Part of a small language model's weights.
Size: 12 layers, width 128, 2 heads of 64, MLP 512 ReLU, 2.9M parameters.
Architecture: RMSNorm before each block, rotary positions, no biases in attention or MLP, untied embeddings, weighted sums over earlier layers, capped logits.
Training: a variant of Adam for these matrices, 179M tokens, 10920 steps.
Each number is 500 + 25 x the weight over its row's rms, rounded and kept within 0 to 999. Layers, rows and columns count from 0. Numbers have three digits each. The size before them is the row's rms in percent of the matrix's.

# down: layer 2 MLP down (transposed), 512x128, rms 0.0792, rows 267-366, columns 0-63
# up: layer 2 MLP up, 512x128, rms 0.128, rows 268-367, columns 0-63
down267 088:479505502529488494462496519520539506521498445497503506461505529504425539532493482490509463502455541499497488513562471482539512505512481507529448528510482506502471512462484531533516515480493522
up268 111:497518489530515531515486511545493493521464489495498500443498507522512520518531517524519528472545492489521516514495465494540490480501514518514483494520512480497496501462519504539488566513480512
down268 112:507482511473489524490508487569463532506525530462460444455516488498496518476525527504480574463512554501510505494468525487494479534532493516522507486497504517490460476514467499517497523488529520
up269 100:500487512483555526504507504500509518492510490503529523507517465539544494516500506493523494526506498512490470493498507516546433528512532459522485502491519497520502496507510471508458487489419528
down269 102:480529515475467559518527478491529520522506532494527493544528419499464520408501513518491493497453515542488484529514499510513518499514473498503486550496513501479508514476472522468489504484484507
up270 098:498515524522524489524479476469550492510533526541479555457473483537516514499486518511478535520511509464489521472495482494497481474492502502504500484535508484530494488466520498501518534481492476
down270 095:518500512521487478504504517489484505473516525496528469486485519489497548448493484491506527544507524512483516466497497482485496482505506557495486448458506454525488506479512491525452521460483492
up271 106:522527491530462506497516460550494491495506546531511537465497492492526499531526507479479479492490465481492504539484519541517470478477463504501516496463470477493511514497552515445502476516518466
down271 108:455462455485516560475452519471478524525503525492499513490530500505480499487516520532495498514460485493513484549506529501463483487510541487481446501498512560512516517523493496490527520492451502
up272 104:512530491453522485499489485485507502503495505513503509481532524529524506514511524525546561465491499474503526506501451484521482526469496488544471475514482449472451513529531482487509518511520487
down272 105:519515510512477502496471480487489499520530453499490501533539475498520540494520510488541512489521480512509547487506515504548478505533473474503485499536497529493517497477464554495540500517543504
up273 084:538497494486564520476532494488467487467556521486549506505509531537516494494498504499491475529516494442544517512514496526545495518477503537457523469477467503459521505487485505515493516487476500
down273 083:472492463513512545505517484542519512466505490463453511504538520498449501451504503482502478499490511509545479513500526528541477489498519485480514542524525543497496536498479512478523489486516467
up274 098:515537526514559467481517473488484457448491525529511461475465505476497511487500495485531479462487503488529475518491467478493461542490492469488482473494482453492486528491521507510487505473536513
down274 096:518507504463486520508498499470486476526494385443467516511514538505500447480500465519524491510502495482499534525489494472485495501521505504521507493550490524509486472477537504453502510494527445
up275 093:528525502525478488521521486516502486487463516489522474505521529536520535511493523515533530521485473535505470490483536482481499497503526516498468561530498446519494507484497543540428518497486529
down275 093:493519525484515510490483508489459532542462463477507522515512478491515498446493462507502516500497507521490519492555556488447517500500525500454520480503493484499520545525490463541532477490517539
up276 104:483528502487523475572497478475472471486527551480503528512533512470501544526475485498523482522458519441496534502481451544512484529520572488525506510490548457489525453493498493565478497489502486
down276 103:493480491513546489520471479470465454546471488503511475538501554485529529485510498542522493496519522497449498481535471496477498492489519539511522527520482457448481464493541477475467473486491506
up277 098:527521527530490460473518465490518442488539513470515534518491509476493507530517523538534496493565501451491467512497533513506541476480492504526470471469517473530469488470492506508519528479512521
down277 093:501481525477489474495482473525504490467518481476470534524510477504494499577457449531481531543495462474479558522475448444497502481466490531523474548509506461461505512513527493496503474501495444
up278 092:479493474484517467570452478477462475510504559487506478497518482463553508503501530494520500517497488435478471489467494518513467512542518518531506506492519478525513466486545485493507523510505522
down278 095:439479509520517482493514473512510469512489511471519498505485545478501507484517495550472503533511500485477486519509459515439475526483549516531478523513471526434486512520515475492475499490465493
up279 105:498515520492520516501508469507514561477479491520511446480487493514526548504475499506490532467496475460512525508503501487498519561490483474458528495488530507492543531510541528460489504504519491
down279 108:543475484558523507525501522502510471536506499533458536539483513540485484484478464490483516462498537536522493477490517550526524474489510514480530474505459505479510518496523457495516510500497511
up280 095:507533497474488517495502499479493514477485504537491496479547500478502504553514461491481532488518486516485550485514460497498524501483464501492522492537460494525489452507485511503460496474485482
down280 095:480481482493515543476469534464488483495499494534549541499442506481439522487489518494468488500491539469494469504492499499523505522517491480510454518481519516499553559520487512563509485490506532
up281 105:515484489517490503521514509548471501453501548503512495491529494515497476510478503479502529469553437457507490508469502499527498480523486460467472511472531466492492499491529540503468521508486512
down281 102:547528474502455485472477472506493497528486519480455496492510513544477444536492504508496531564527487482541533496528476487471521504448496533521505468563455480515472508484507509484513519525496482
up282 121:513479475525489486519504479518496493435517559498504465508468478509531532527496501458529523484527433469518506490451493493506495517514494471472486517479494473501503505491516523521509520455507527
down282 135:517508487512443506496509487517493490522490570499440480478495489537499474518508514542474493528513505487532526499513520497491501515482488523534522473535467507508501492516507522526557503548545490
up283 094:510534532530526493529510478519418504520499489518504464522494494503511512507505474475447513486490483480469491523483490489522512492454511495507543524512548525520482502504517529516514471500535512
down283 088:494492511535506507464470511505486499452531509554530492493505546477486481460503480543534506540547489564508450508560481497473537518514475530473531470509475488514487472490502513455463486522520486
up284 103:486503522473519473533524501539464526498483511511529447463458548551539516521489535493539517516549528518516537486468439549512527489475496490486509510511459506539509491509541490520489508509456475
down284 100:505469491465544510491457498502468491506508492470487497524509472503494455473500498501503521503512472506576479509526507470498502538489486506500472495524462478523494479510494502506513541511511436
up285 102:546505468565509505494546489494485515489508511481485468460527444427532507507500496534483532484511502497473481486496535473469497487485489515472469528483483493537437512500474539498449495504472472
down285 094:518460509491538516523496528501513499501486503509516478499507535473461508498564487496493485493482561532520475525492477489489522510461479467537512482494477494497508582462477513467467475499490481
up286 106:475529500466484494503474469513506542461480507538466473484501512508499494499503487493514513480489483478507510546503489494552468494503483495492507511509447523499542463477542517468511492415523478
down286 098:481490501501518539484532485472499488490451480536521508538476494489433508475489457495446461487538515472483536502494534526506534479499497510498487500510470503500497535484447515525537505543501533
up287 103:493524471494502482530522479492499494480493546478488530421537492546531495554465478459482468504521500515500516525463536483509470521530503491496526525530530481533538509479560512488497537497489500
down287 106:505516485523497521533509456487481536510472492524480453519513499505536488463523500503522536471457498523478529489529540517504510483520493522495466465479508479528540527535512502512512517492506475
up288 104:538523527468546521478505487496539549510522530534465498501544533533509536530489466531474523493485499521479519537514495520542476524527543535525524483493456478506547481509496489463500504509475497
down288 099:482544478503474518534490542520518508521477518545501519536519520521473568493496540532525502523509528470501517491482526512542505512489487507494544533494538512450508529469489525527513510514471533
up289 106:491476480481548488496498469540485513462497536499514503533466513489531472510484509520525515484461464493458474516465502500545477517496515499549481512500523539523519527484527512527543540477544535
down289 116:511519522500478544523459473459496528523521534531555477481455486480526512548539506515499475492499509502502459501525510485536448495515496488517517469570510538559517500486488512491491482516538509
up290 094:480468494476478455549484495492478510543510530473533487483534477494539514539481524525473518511521515482544473508510482489533535504535525498514494556513520486516483440462480501498517486466504465
down290 094:505461487508520520503459498489482493467486456464514529504515572484518509454467494511469460529542513470481532507503501508457489495547520504505498509511461542483480506547451464501503514533488520
up291 092:520503514549486474495508502511517483492510508507513511536495470509519504518518508462462495459477471475523515492476529496488539528510531503486463490516539504477485465539545508497434490540487495
down291 094:491492489538515482459488519454502494498486458472481520534480520498487461478490459551541515552489543528465499506522487481523528509486468528521521531466427505524515510479502450507476490516506527
up292 091:522519479557476488476520476466503480488485512495505474461528497469509517498494513492451559482553500523517464468474523496527505510462474524494520526537510502507518488474482509502476491500433509
down292 085:514453511459549532449531502469527507485507460510547507515513566499492482475527440501501500535505521516517480505518483516484525501494540507471466503512471514461487511491511509483485484499512522
up293 100:490515480522506470517481448527521493457535546486481501488511544505489529513473531505499510500527454517523566497471491484486487478536525466553471472477487512528529496547502506500492524521510512
down293 097:527478523507512468531476465535506479523498477485480450519548495507468519478491516490495486450530523495484555467466469476511494494545468503497540498533488491476509498485481451510488508461512521
up294 101:517515483557511534472508501499502494488517538514497473525459490513507547507523485482522480489473512524557527509486489535530494525479511461486465550503483485487469425506540505491501525504485523
down294 100:525489491488496516500494521471529508475476538461541528480496541487502466496490454468552524476511568493481508506491480484522537500510502475504493529482475466486445481497548522506525456492476514
up295 106:507496483539501512506522469500432466470526503516544548510510516497498491510529516501489535449552500511488434550473509521524546495495502519511511499510516487504477454476524488507488477462472548
down295 106:484486522528503519474468539482505472490515521515481551458502536512509442493471490510512500495523470510487503533532512536474500505503508499488501507475465505443471497485486477503480483497449509
up296 098:514530495509522524486560491494454454484510495521496480499524496540496530541530500524479496527494511480488509487479509509515490454474485493468482491434500488499488496527505526543497530506484538
down296 095:491521486458529528503491497474510495515541491508509482552504528475520523429537490484495490463514544551513470502518512501499486514508478555553478537502526497540542456492523502507524493523480493
up297 100:535478455534529510522497507501492482497459510525481504494511498505509475499522485507470496451516465492507492501485509520554508462502492504449449529483475503512485514475451492503515527491472470
down297 098:456479536477508495529521462491509443481516537494510506494518536514464512449517500512515515481484498561475491498527474523515472521540497535486538473498483484507504480516507504506511488494495487
up298 103:524481474529543523498463522513482502473492524512508524504483494465536460537485449512498498504525493488474517538450500528485475507507499470511469443518536529565565521497470489541520473524508516
down298 103:464517525459499445502494461480551499511491513525501495489517527484475486511523485504511535481525505466542470524520493468493485517528503539476469470518514454489479469470490468472452502484486541
up299 105:506494514474496480500536499492522523460472487506536484508506519513501483483508490514532521526511479462495496505491549554512508479499495527539493509489468470548468516505524483507490549498451531
down299 099:496478542492501475487521510493500502484549480466491553486461458491492480468511515496505457534455530509525489505475478480480475540507520508511524488498542495495513511535474516523536528531533480
up300 098:533483512476506530500445455462537517478450498479484451543485541484547503491510461474496483509498476502442473496515468504468524515520484490479474500514501504506459463456505479479496507497501501
down300 093:461465503458523523513526540495509464512535474508511542521466502446472499476523506494483518512480529492482491521479492502477511503499516491470487478508512517437527505508523504538513488492482498
up301 077:511481492506477476540484488459509507518488521520544475551526468527516498503515529513531481519491469460517498513476492530546459477514561502485531476461550456483492469527504482493498523527516499
down301 073:455481517472516515477543509470500478496518447493507546507490527472485501485510490469518464535502537517478509461506493518493522490517516479523511518492490508453503533533502526501474500491452489
up302 105:549472464480526516524474497492516449491529489513514514472492485504481472526476529509472519454530505497497480545467427495523500509552523495500547516487503498533460495492490490505479533475491485
down302 102:487511467521502472496506550501511472503429523501469523495486497524518477493487459507469494456519491535543518503525499472488548510512477507497478489541508432517482510506475506495484519532550535
up303 106:496501509506495504559516443484517501439505513526477479450462480467558521518497490519434526522557509495475475507474493498486505499493526549467538467508473484518490507533501516500492501459454542
down303 104:448481512478535560452498512499509484501477447520544540456516508490480455498477505501497511507492504475532470534512475509502530491510537531534478461456533509504506495480509475534492512459510512
up304 103:480505472540492483542499471499469476491545527524494494506497507539510499514497490483501517467496498492525502508479524537502462479469484473454488510473507482564517525510513497531493537510491533
down304 105:472564525482447494540513503479494478506512470481510479534493479528516474504497477491528481511501498549528530480567496500571512488492479573545492495515525473521472526505509503528488516464494535
up305 098:515467460506474539484509509499537493489519504483505491549504471547501519521518494510504490481504483475500537512450471499480471493482490533489489556473461487522508505485488439490513501522465503
down305 099:464519502516462518543519494529509531516472442424497511529526545457471520443493507559493490490493501432475504520505534526517475518493476535517494503493503483470498468473444466480500537543494510
up306 104:514483492471516475480508479499538501508521513473488507439540512515525479524481516454489507521485516516497524486483454499528501499519491440537536500501502498501517447496511487547470531468515491
down306 100:475492540549508526520504555496513447487493494517508508501487487506516530520502490508487480478509551504473522455472473439496515513534486480519500505525477495530469495541494505540500517496557514
up307 098:525504505500547471519484483516505530477537531513491508496501512501554485486470512461512510499545516488526552507483527602490505466517492465508458497465483506508469483481566503515480503498472529
down307 090:497498493467473529528532493477500484519476473498479542508496513507464463466518491488504507498518522505503460524522538501494493488476532488495505551543481489484495486497506536495483514479500484
up308 094:529520500490510480534485456484475486497517523504488524497537519506522491519517514482510523570503495449534465492430515512534498487514528511516496477453499463537474516520493545477525506524499503
down308 102:491471534475522510468511449501497515512540507510503477486487474473496549474455486492516513537505452524480475478497520496468518494572532491465467514510503499510494478463493473495558475489487519
up309 103:501502515515509489501515477483487512480551524501466484508508478483511531518508477460461495505519497528501530472460488465496494448461491541493473508475463510529497516474496485522499519478474496
down309 103:494495520491495530491523523528534460504530513482489509527489546444510520468478503520479502467525521515459499538499520467490501478482528490497511507462508520472484482477510492492523485483496503
up310 098:514506489471510510516508539544530519475493520532494476472483498537493455546463509516533577484500495495485493471488523494482480488536511519474495505537529450494493516505508479500488503480485487
down310 094:471505522461493468500467515471480537523488497503521521500528535524491473532518505521488464476479488436523523496494448487470510507512531471458509498523493470507441471512510496501431491549538478
up311 100:513499513486536517481460474461546530498551520487505517526505495506496494532473469503485544496554497508488499464448511484504496504518531505505503517520551489492541493541463475521497484474479546
down311 100:471512522516532527492512484539537518508498493506515490505516508485482471513496538507511559512471542534476464507507493497497537520525479511482476519499499478472515541503451550483448459464473521
up312 100:567476486498510516506474467497531485481506516558526515519482504497524493482505485507446474504520480457485494530500496484499461475499521489518530509477446514500540572522510535502478517495478547
down312 096:504473568500471474535478518512528515508444446471470502487474502449466514497499459454561458494534534515511501491503535483439481500510488492479517471523479531492499501514461490469508505476511488
up313 094:498480505500525481508535405523528513476508516553491519494500457506506489557483528485553504460500489508488478474482501502495497483508527520496521496515494491492509473521522516508467537476505497
down313 101:528501565515515515527461527498543467519525516499493467499489472506496484522497506532501487476511484456487547539497497481517502553507502527505523456501525544553495511486465481493478498534485541
up314 106:483499515469472538529473471512484491512478551542529488519493528490508456517467491493528503446493505516491486526475492481474481514469521466462516456500495512492521480477526489477500519526496522
down314 107:530518510444534475476486435474507533494516462499497502503468518517496480519493517492540485531539535476487527502518500461492513471477485511461477494522512468497476508448518560464518521511500464
up315 116:484468466504485510541509495525485489466507543508506522493525489511527501549496526497513522499482448451508480499484503553530511463507471525512498502496456520499527497519497520531492513554492492
down315 120:474512508467471505466481458529497510483495502508469470523542476503475537494533492514480518506483451499478491537494520497528496513521499517545527485527525481503497461524472507458496564515561450
up316 102:505534497512506455535481492487445484477497503524505477508506512502504474512491440492489486459507498489461520495456498493489484521480499456455521511509480485559534527531535506547474473497543537
down316 100:495513485497492504517493522545492477497481528521496448523472501482515524513508512532530508516503466544512493526520510457489507488481525547522480479564508558546509532513506517500512537508518526
up317 103:527507496529549499488518490504517477491500498455516478508495465514528492520534491511536541476539482481502465509496466462533523471489495511517500505516538515510504517469494566511453496513475525
down317 094:526445485514521519496484478535461530460521519494520488435528525500524455512501539490490532514478527491531495463505518500482511516517504482480501487554507505502467531473477480453487475517511494
up318 096:513500484491474505486535510497495487456475503511511448518472483496508553484450498469585502502497483445527459484514464521486433506507517503482480505470489508496497484473527519483496526496511518
down318 090:503510545475492522507495510494499497519492436532465548524516500466491483452511487515496479541481536529489499544509495485439513466471512527481470483525521479423527535502489535528512496498448479
up319 100:525506494465438497515501486524500475434519496448508472491522530478498521495510531503525518484516484509492477529489473488511496508504512502480476545515498495551485520465496514528468535496527465
down319 101:442486455534484530418484470519505477504486517525519511465525497511466494487543502491469529507496530510504524532515556481492505490502519480508503500466518514469484515540472491516529483479453492
up320 106:499513496530533486575467520556472512493508502507515492472510525483524515500502519492513495459507467541477462513491483541547486478497549492487516476463486504494507451469548492481460552507484485
down320 104:508479521528515507510498492466523496520531512475470491476517495486520543506489499505462522540481514513520494494515504499447512495480478471497457522518491552457537546499482499470477491525501518
up321 099:503490484525512519498479433521503454491489503523514507494513482506512494524537489451459481520554497499540477520443526518550515491522493521458454527526497502525512533462511533475498508495474503
down321 101:504497476461490515388514494504506491511516490485521477459521514468518481472483470491549507509510456521519488529537471474472514493538556543517477483511511475486487465461506497492525460491494493
up322 104:518547526470477523512471455491460543517467524535495487516506479455520508505489481487500554504514466506506502523520450503502509477479507482537478511485516514491482498511525483474505560547514544
down322 101:487503514492487525510539498553474520507497461485487494519495522497441492520541517527494485533514522510483530509550490507445531529497509472491463489518487530484498518507463523485513490485485472
up323 091:484509490553517494514500501535508487468466543510504492495495498482520490505493499464499495437523457469515471481483460508523505507509471485470502475491517476521509474502500527511497512457536487
down323 092:497517491533478487492504488486465464488495532456486493498501492541454461471533480524487506518494494536525540514523438547499529479477495529520478491531521559537459533490522508508489484485491498
up324 096:507517506482496510518509515520506484474531507521530443477523487475518547505490496496505486501508506486434479481478525527504535523477506495494537514499453482536514511498511556499512520484486523
down324 092:481477490520554502513531535474471487518503529489517564518496512493461512503512504436507458571488481497529463438546526565522498538495483520502506518516484488475526495490481460494474456504555484
up325 100:528490486487516482517513491503494462464482492514483475484523470508563497515483501500519528480533554506545487507488455485505526517469510520507494506518492469521540480507565510463451514468496485
down325 104:491483513489506486461506487451497491521457491502496504508525468493531450521511475494479493544489451482461516486471503519455519558511514510503506461485501492504487517497543503466502470492474495
up326 105:495511530480522519503515504490520491504497517498482545458518445496497474501431498468507522467471483492487492495486486516545502496512488511505530514502481498549545513461545530561499528470429484
down326 101:539499512510491526479486499495506509488482492503498439526448495499495512510488476484516493465525548516502543474506477509495480481512534543562485468487508493468515518531500529531470490438478490
up327 104:527507500521541489523488462576467496477513524500506471496477487511515487525476491477452485467477483474488495511470497559526492515495516522471490517511518500523525472497538464541496459526487532
down327 100:469477488497479502508535479494479503533500546463504512537524469512493503481529481547473469494522487489490481516567464480513482511511504528489492481473533503442536516513515476498484488465480513
up328 097:498563545494540536463546501490505460478479502501540469501475503501513529525517531457515510477507500500507483538501502507484495551516476526507503464478476485514546491528505485503490493500478481
down328 100:513476543535500512524463508499544503499547479494457476533495542510530485463504481459515477495431521520502482506520478489494483548497521527494502511504511536471483454509536499501552469501490484
up329 110:521484471486496464561489519477500463519532524527531480521491520500518551550486546466519489519481520487511499496483499536522511492518540482534459506484511485496496481488533535526517518512512495
down329 109:436470494527528482544473553472489519491469509517525528503504541496479508508465512489523467540515490481487494492494493463506537510512511494451508535530499505479535501499489521461517463513514515
up330 103:515504498489511492510501466517512530521520499482491471491516522431533487530507504488486488504526479524516449542506484468519485507456463515498514554495510469503484472530518518508494543500506545
down330 106:480509555543540514487481494512526500473501467539510446498520533458492492479492488485533517499509534498526518526512433523475492473477515548533529499496550499459451483519461491494476493565498497
up331 098:539517528487514531502501485505470516488532510526549450474518504496567518489466513509530506523504473509487493465498498450509531474510502486443516489505517496542518531471501552448484494455478520
down331 097:517486487498523508519526468494515490583503482512515508530478512488462516507498453535428499503520527513505475457540492505478537487505478512505461485501444490511531516502490500531526521448556534
up332 111:491453476500510537469529459500461502467493513502506488472518508483530489517533534471505525484491502501515532497477528533544533523472475486515497520552496496512459552502494514507530461475543544
down332 113:462500487530451537544485510476476482489517511496551518508532490503496513482536497499476503525472534476523441538463482505491450519525488526530517481490527493501499517488488538456484503455504519
up333 104:511465521487520521560479496508511482508473491509494467448487487531525511565475458475474525450535491483482499542513482510522523511523512486526509502478506455511483521428514538467522537476464481
down333 113:527489506524533501511462493481496527498542545498482526511512541466538496510512486524499490466441516507469493506479486498492514481517492488513501484498515512565531527527497489495454490473464512
up334 096:502478452500454547492467467516491521442490526486493477480510491513546528547498479481535474497516476486527507517518468517528507489520566486496487515482499496503506577465494522514519520481499510
down334 100:530551492495492515463464523557511505478477512553512490449544463434505521502506511524503515514542488537473506492504509491493508471486482526537541500448484485462493454483470550517505453517485522
up335 106:525475487489479510502506511507507502478544537527495542503513484504501488511456476478523482475475502501499487529460465488524517536517482497480501474517501543520491471520518515551519511501500509
down335 110:468526488487492441504468502494522457527436510485510495475460483500477528501523479488495548546512493498502509489501490484499469480519497523503470494532472465505460498522534535487442530508518530
up336 093:465540507511563501489514499466506489508470506512465485523470533487517522540484469509444508431506487474515511491460497548567478466497514522499493483535505478499486486461548518468517513517430490
down336 089:519461512475544501473468489506512503557500521471473530531464492505472499479511473509553473517544509526514520525496488532497484538493499502501511514475523526488469475486509501498499523462502483
up337 106:469498461520543517501523452528510511476479510501508478451515488516557509547514520535482537478491507507516463508456478539528490484503466493452523501492512489492512512512503477466523510465466463
down337 106:504480505501475490501511500552490486526481551488441513471535544521483459481507476499496520513533545589511493475512501515516462464505530490451499455488472479485477532481485469530522491536507496
up338 094:469499501513472524470492483524521511490505514482497515509568522513519539520480547479493490459500469469519498496466490478490514558502514499501536508511483449512505494501478530493450553486516461
down338 093:470496542551483509490513523524480485523497488436477512515497504493453513444526541520469488490508578510491481508499536513532482482488510517515487504486492472482509477493455488536520477553482517
up339 098:478483478506489523546499495497475482504516545539497498519531497480514502547504517464490512454509508508490480476495519497468478478501484462475506491489485469532502459538508581477488509538490449
down339 098:477463505479441517508543527526485514527517469492507509496476497495493479524481478501509468506496483512493488460515491523524461510478468529514473505478539500497551521535474465523473496464497522
up340 105:516473492480511519563447464498515497464487508470470505493531467519499524524505508485527525525462423504480508517488452535493516496480516493463476476461500522509509525509528545500477544476486524
down340 108:500536507499457512486515531507541539502520510529502544464460479480490483530519502533520522483485485477488503479501503476522479493468524498512517511525507493472477484479488501517498458511516505
up341 099:496477495500477542495477500504504494498513508482503527488540529484540489522510479496515490516529496477479472473456508557516482576501533489501513488510531481471550504530550529495494526508464475
down341 098:481483510482501521478551485494514493541509528516496493534501495464484475502516500513513491475477499478516488466509497477539431478578495496496553519553536473479483501482517486536496487511506484
up342 100:471502444476510528466482479517568489494495525502536480503468514515532501483504464471500511518476451510466495491513478505567538505499546528467515506471508498485535528485511518483513473480473490
down342 100:501533476486502538474521552522481530532534508533507504469488482510509519512532496488509459534519552493505484508494508508489485456462477516500494467516464530458501474491503545484524471492521536
up343 078:530463467468543484484539514480484531489515518487505505544527469521513537521489516482487503531517498506478553461475449491492484503492476536499486506463507452480511524506540484520478515497471489
down343 075:474503487472512486520519499511498468537520473448482530499472495499461465481524498473454493490496497499513527498492570502511488529513494484493530549534535505493531538535492449493525512478523443
up344 097:547511503481546518498487507522539517456468512480487499538485530454508490507513488488496532460552494478497490486493486508538500504522513495538499542488486499501482486540542535506511514466476535
down344 096:536479520470476521531517566472471479502499485498498519515440484512532542502486477496518472514509540451483519519462487489470459503471479484523497518482500507440565528497533554509535498471499515
up345 100:568501488501522487526458500533487490475490510521561506520512522486532522521513482477525526522500489522509504522428479527471514486450488513492475468504479492529517510511526485493480515451526534
down345 105:462514501506488502501464395526525522530469489499509477522515525513522485501502493516441553516521497448491525533499504527480520526485491503514499538504500467458501487466516473483520529470476562
up346 103:480532497552530513529492519505493543491517509501493501528489508526514471540458522539521510468516495516476506509503503503528525538524515483518498523522493513496478476490574510505521487492459489
down346 099:481498485487496494562504544526480519510499530481484532473450472521482580492432478507495512527541528500464486497500515455531500511472497494455496496524508512455527517498478519542486517492547532
up347 104:496472495498493475531468480498471508506533510508514497513478508485492471488493524453511501451506471512486517504459492505476493493534465457530501499509493476521512480518520533510507545502481483
down347 102:502470526499501513523516525494508504536516497519479496541516501494532481500477489492500500516494492510454508468494458449529516520460455560525499473491511466512524553506523518515522484456511546
up348 098:528536506549485488558496498499557503482540530489504499522471518527513468493470524512518482508509495470507453534463492506488476531472499488446501471505460490547484518479494505490496500529451506
down348 098:466509504536484510494488521522523490502496481504449481507458506538527512403490511517543487520521541501553502507516517481495465517510501488515497491529517525482458482534490509457488473519520477
up349 104:518532500520516459531501499505498513463508517520505496488514532468519499566532458510517562469542473517482484487493502479517476503474471472505461504509501495505468534470513536457460489535509486
down349 102:515462495539531517464494478517529507482501502524510491452514547460537503519511513508477488455523499487572507492498490476508559463454505499499486482521489521519488507466510531488490505506504498
up350 109:562501498519481473509469495503526484453525530531474481531479521487497525513492516516532505502521505487488503470454506516479471542501536481515559509516478473518476478477514481543521527486489545
down350 112:532502520475534529465479523510464476510492506522546538453459496500530515458484481493513561500491514464462490486516501470553499486520494475528502505525532461490533550441523481470501514432514496
up351 100:475543489533472475550521435466496505496490526486498508536483541497553474510509488503525536526493482506508482510498511532499515526517542514504522464482502456508520479486528560462510505483499539
down351 101:504484494491522484472500531447498524484486489537488492463476494499495518468503519445552462482480509483524517498474485503494512458488522544551515518489471518473472507451493507495464534526501475
up352 087:509507510511476499527498499486519471501509493514565464497493487508491469514513521527487504514492449525510454506513516514503504509495486510521521523480489526551500471490526532536455532477525562
down352 090:499510546494493489456512507505474484468520423483530502485464504443480507477511470503487473494548574477481518476515508495484523481496496533507530504466483537420471497494472506489509468492475496
up353 097:528516472524491512487449497545486480441505483513488496480537510497492505503514449510493519551464488506538513477454560524544519492504486507509511524521502512509520481509518513517451522496542564
down353 089:526463525509468490462530514483506510510527508510495490496466489460461517453512444517504499470515513492522447488542531452531513472508461574458520485503492515460454485501496482503493483514511482
up354 088:522539503551500495499470490502453494457522487469512507503498486486488473544509556473488506466491476520537481496481545508481509509462496495519507549484550481498489505481495523545455534491467533
down354 088:461552542493473500456542513505494508506510442499544462501496506442481502465501447545517464494515590465506525496516466499500517510474501544496520509467477520452455511500490519477496465495503509
up355 098:508519491493501481486525501566483548516455518481525455501532521503521461529510528560510505504484494473499491490476513470498513488487507534508534475501495527508493522492519503502479482494552525
down355 099:534480565511496521501512487534426509489495484503496459509510479491488507496462475515508510477510519485510500535520539514473458499499488474502527472521503485505483533496470484550457462482514532
up356 090:479479502498552514477496522524462517471503532506541479536466510510514490513521519518497513494531479489482527477493545568459530497515539503513514519491486517489465480496550526486538507513514498
down356 087:466484473468485510518501529503492508504530520475504509524487517448457517513489496497514505492528513521477479488507494492526497506466485487460526534522504494471541501517475521462506525518473491
up357 094:520522512519483497503465500507514490436489513480491477510535509516522529519549487502508494516475524507518522561476470470513509477451506492459509510495528454525475502470511473498443504512493521
down357 093:496536508500508490441475484453528511486494475547561482495496516468473473478531466525503514496505511497476471515503503476508539504485478538523545467478504512424468505481487513489521472496473510
up358 104:510505505513489503528492505518466480499526499509524501503514507521515495529510522490504520498532521489495543473459432501528455496520532458462550508458481520535502520524529521468508547477476489
down358 105:453534518491511510540495522500517500503508552477464508472503475503519496467478504503466487539471468483462501436486535556494522474515493496500485535520499512550516543540459509514504495536477529
up359 103:486490448488511475504520427497488497466471525522465531517517487479510520513514538479481496460475452477493525508474523515540529491500523537493480494499475526487470542528496527511528485546501482
down359 105:460505500478470513503521519484538473526502446537533510486506487485492508500537534542512469490450486484523469526556482493515474481476518531533523458494532522530490509502488489493496525479518476
up360 106:523491478481515498481504464533485446489539535511519475500484529506507493502475507532485502519511504485517453503512464513498495492518534563481467490505547499488528500513509502553526499457481526
down360 105:478478518534492506530495483464525482503526497530456516528464508497517467488499493512473493479458499448515491489492489524453476492514495517504501523471492489517500561528507497471473512497514513
up361 092:500555472522518475495489502493489475481465497509449479489483518507515491497491563441491510504528474510515521490500496489480487521480482488514532503492466463471498479487464525490500484492435547
down361 093:533524482505514486478570504458520539527528502487550512515513495486547526451473489545507498526498530476498489463529514484487468487476513539497504534488504495483479508495499514503509462466488503
up362 092:484495508520476460486519509477472507518513520489491490524443519490488542531476525496484515471522503487513474502491492519504472444480484518463502523498457487496504497500520550506508527480506487
down362 089:466469513486504475522492496513531464494518486435443580544479514517503503468520494466491474457506499550513496473501524514511498453464520560513477530485492480439504500486498481511491464528468527
up363 094:474519478488487468480502537481482525510504519535484499480521498519520447514490467531505539482502493490467481491488467461494530503475488492500513551493489501530519517523514521528452494508485496
down363 086:489493504482537514461515535465533481522508511522509475516479494465463512525479477491493527506543499465443548487543512556504505533498491479487466512516450506507441513485520490469484470517491483
up364 095:522529486504508503503506475498484520492517534529518465479496545482516510544449521509493519476516478441496473485460473550489471541499491504476477521502480483509522530483507527488487515491497536
down364 100:504549471481478507475475537481506509538509509465502503450532462517502501498516514527464524535500515488505506493587495504496495532491499548532492512522498530534477493495538515527502460448498520
up365 103:475475482486507485490488511492460498521500526501493509506503520513535544557523487500511534479510451511495543504440507541497488531511537428505507490484496476531532484488521553493463496488509492
down365 105:485491484448476527481481496529543492471474520505506465494503518469493449545511513441524503465577498526499494488490459502493529521479536494496520515490526495470483514511470536514480487474455463
up366 106:555525468523506498531448500502522491471511559473487449479490510520516514504508517514498518513537519507475469523507460512511517542525518489510531506497520512480479472500496491498489524431485530
down366 106:502496428485498495444480496523495501478526539502480533539502508498526492480499463513484498481513521515471552496481492510510487474559511524494556472512480466491518494507506474466518521517495495
up367 100:514520485486530498522476515524540487464469513553534474504525511503532470509480469481525569499490471522493410536478527550538467509477477527499500522515506483492536478526437481510497567518531511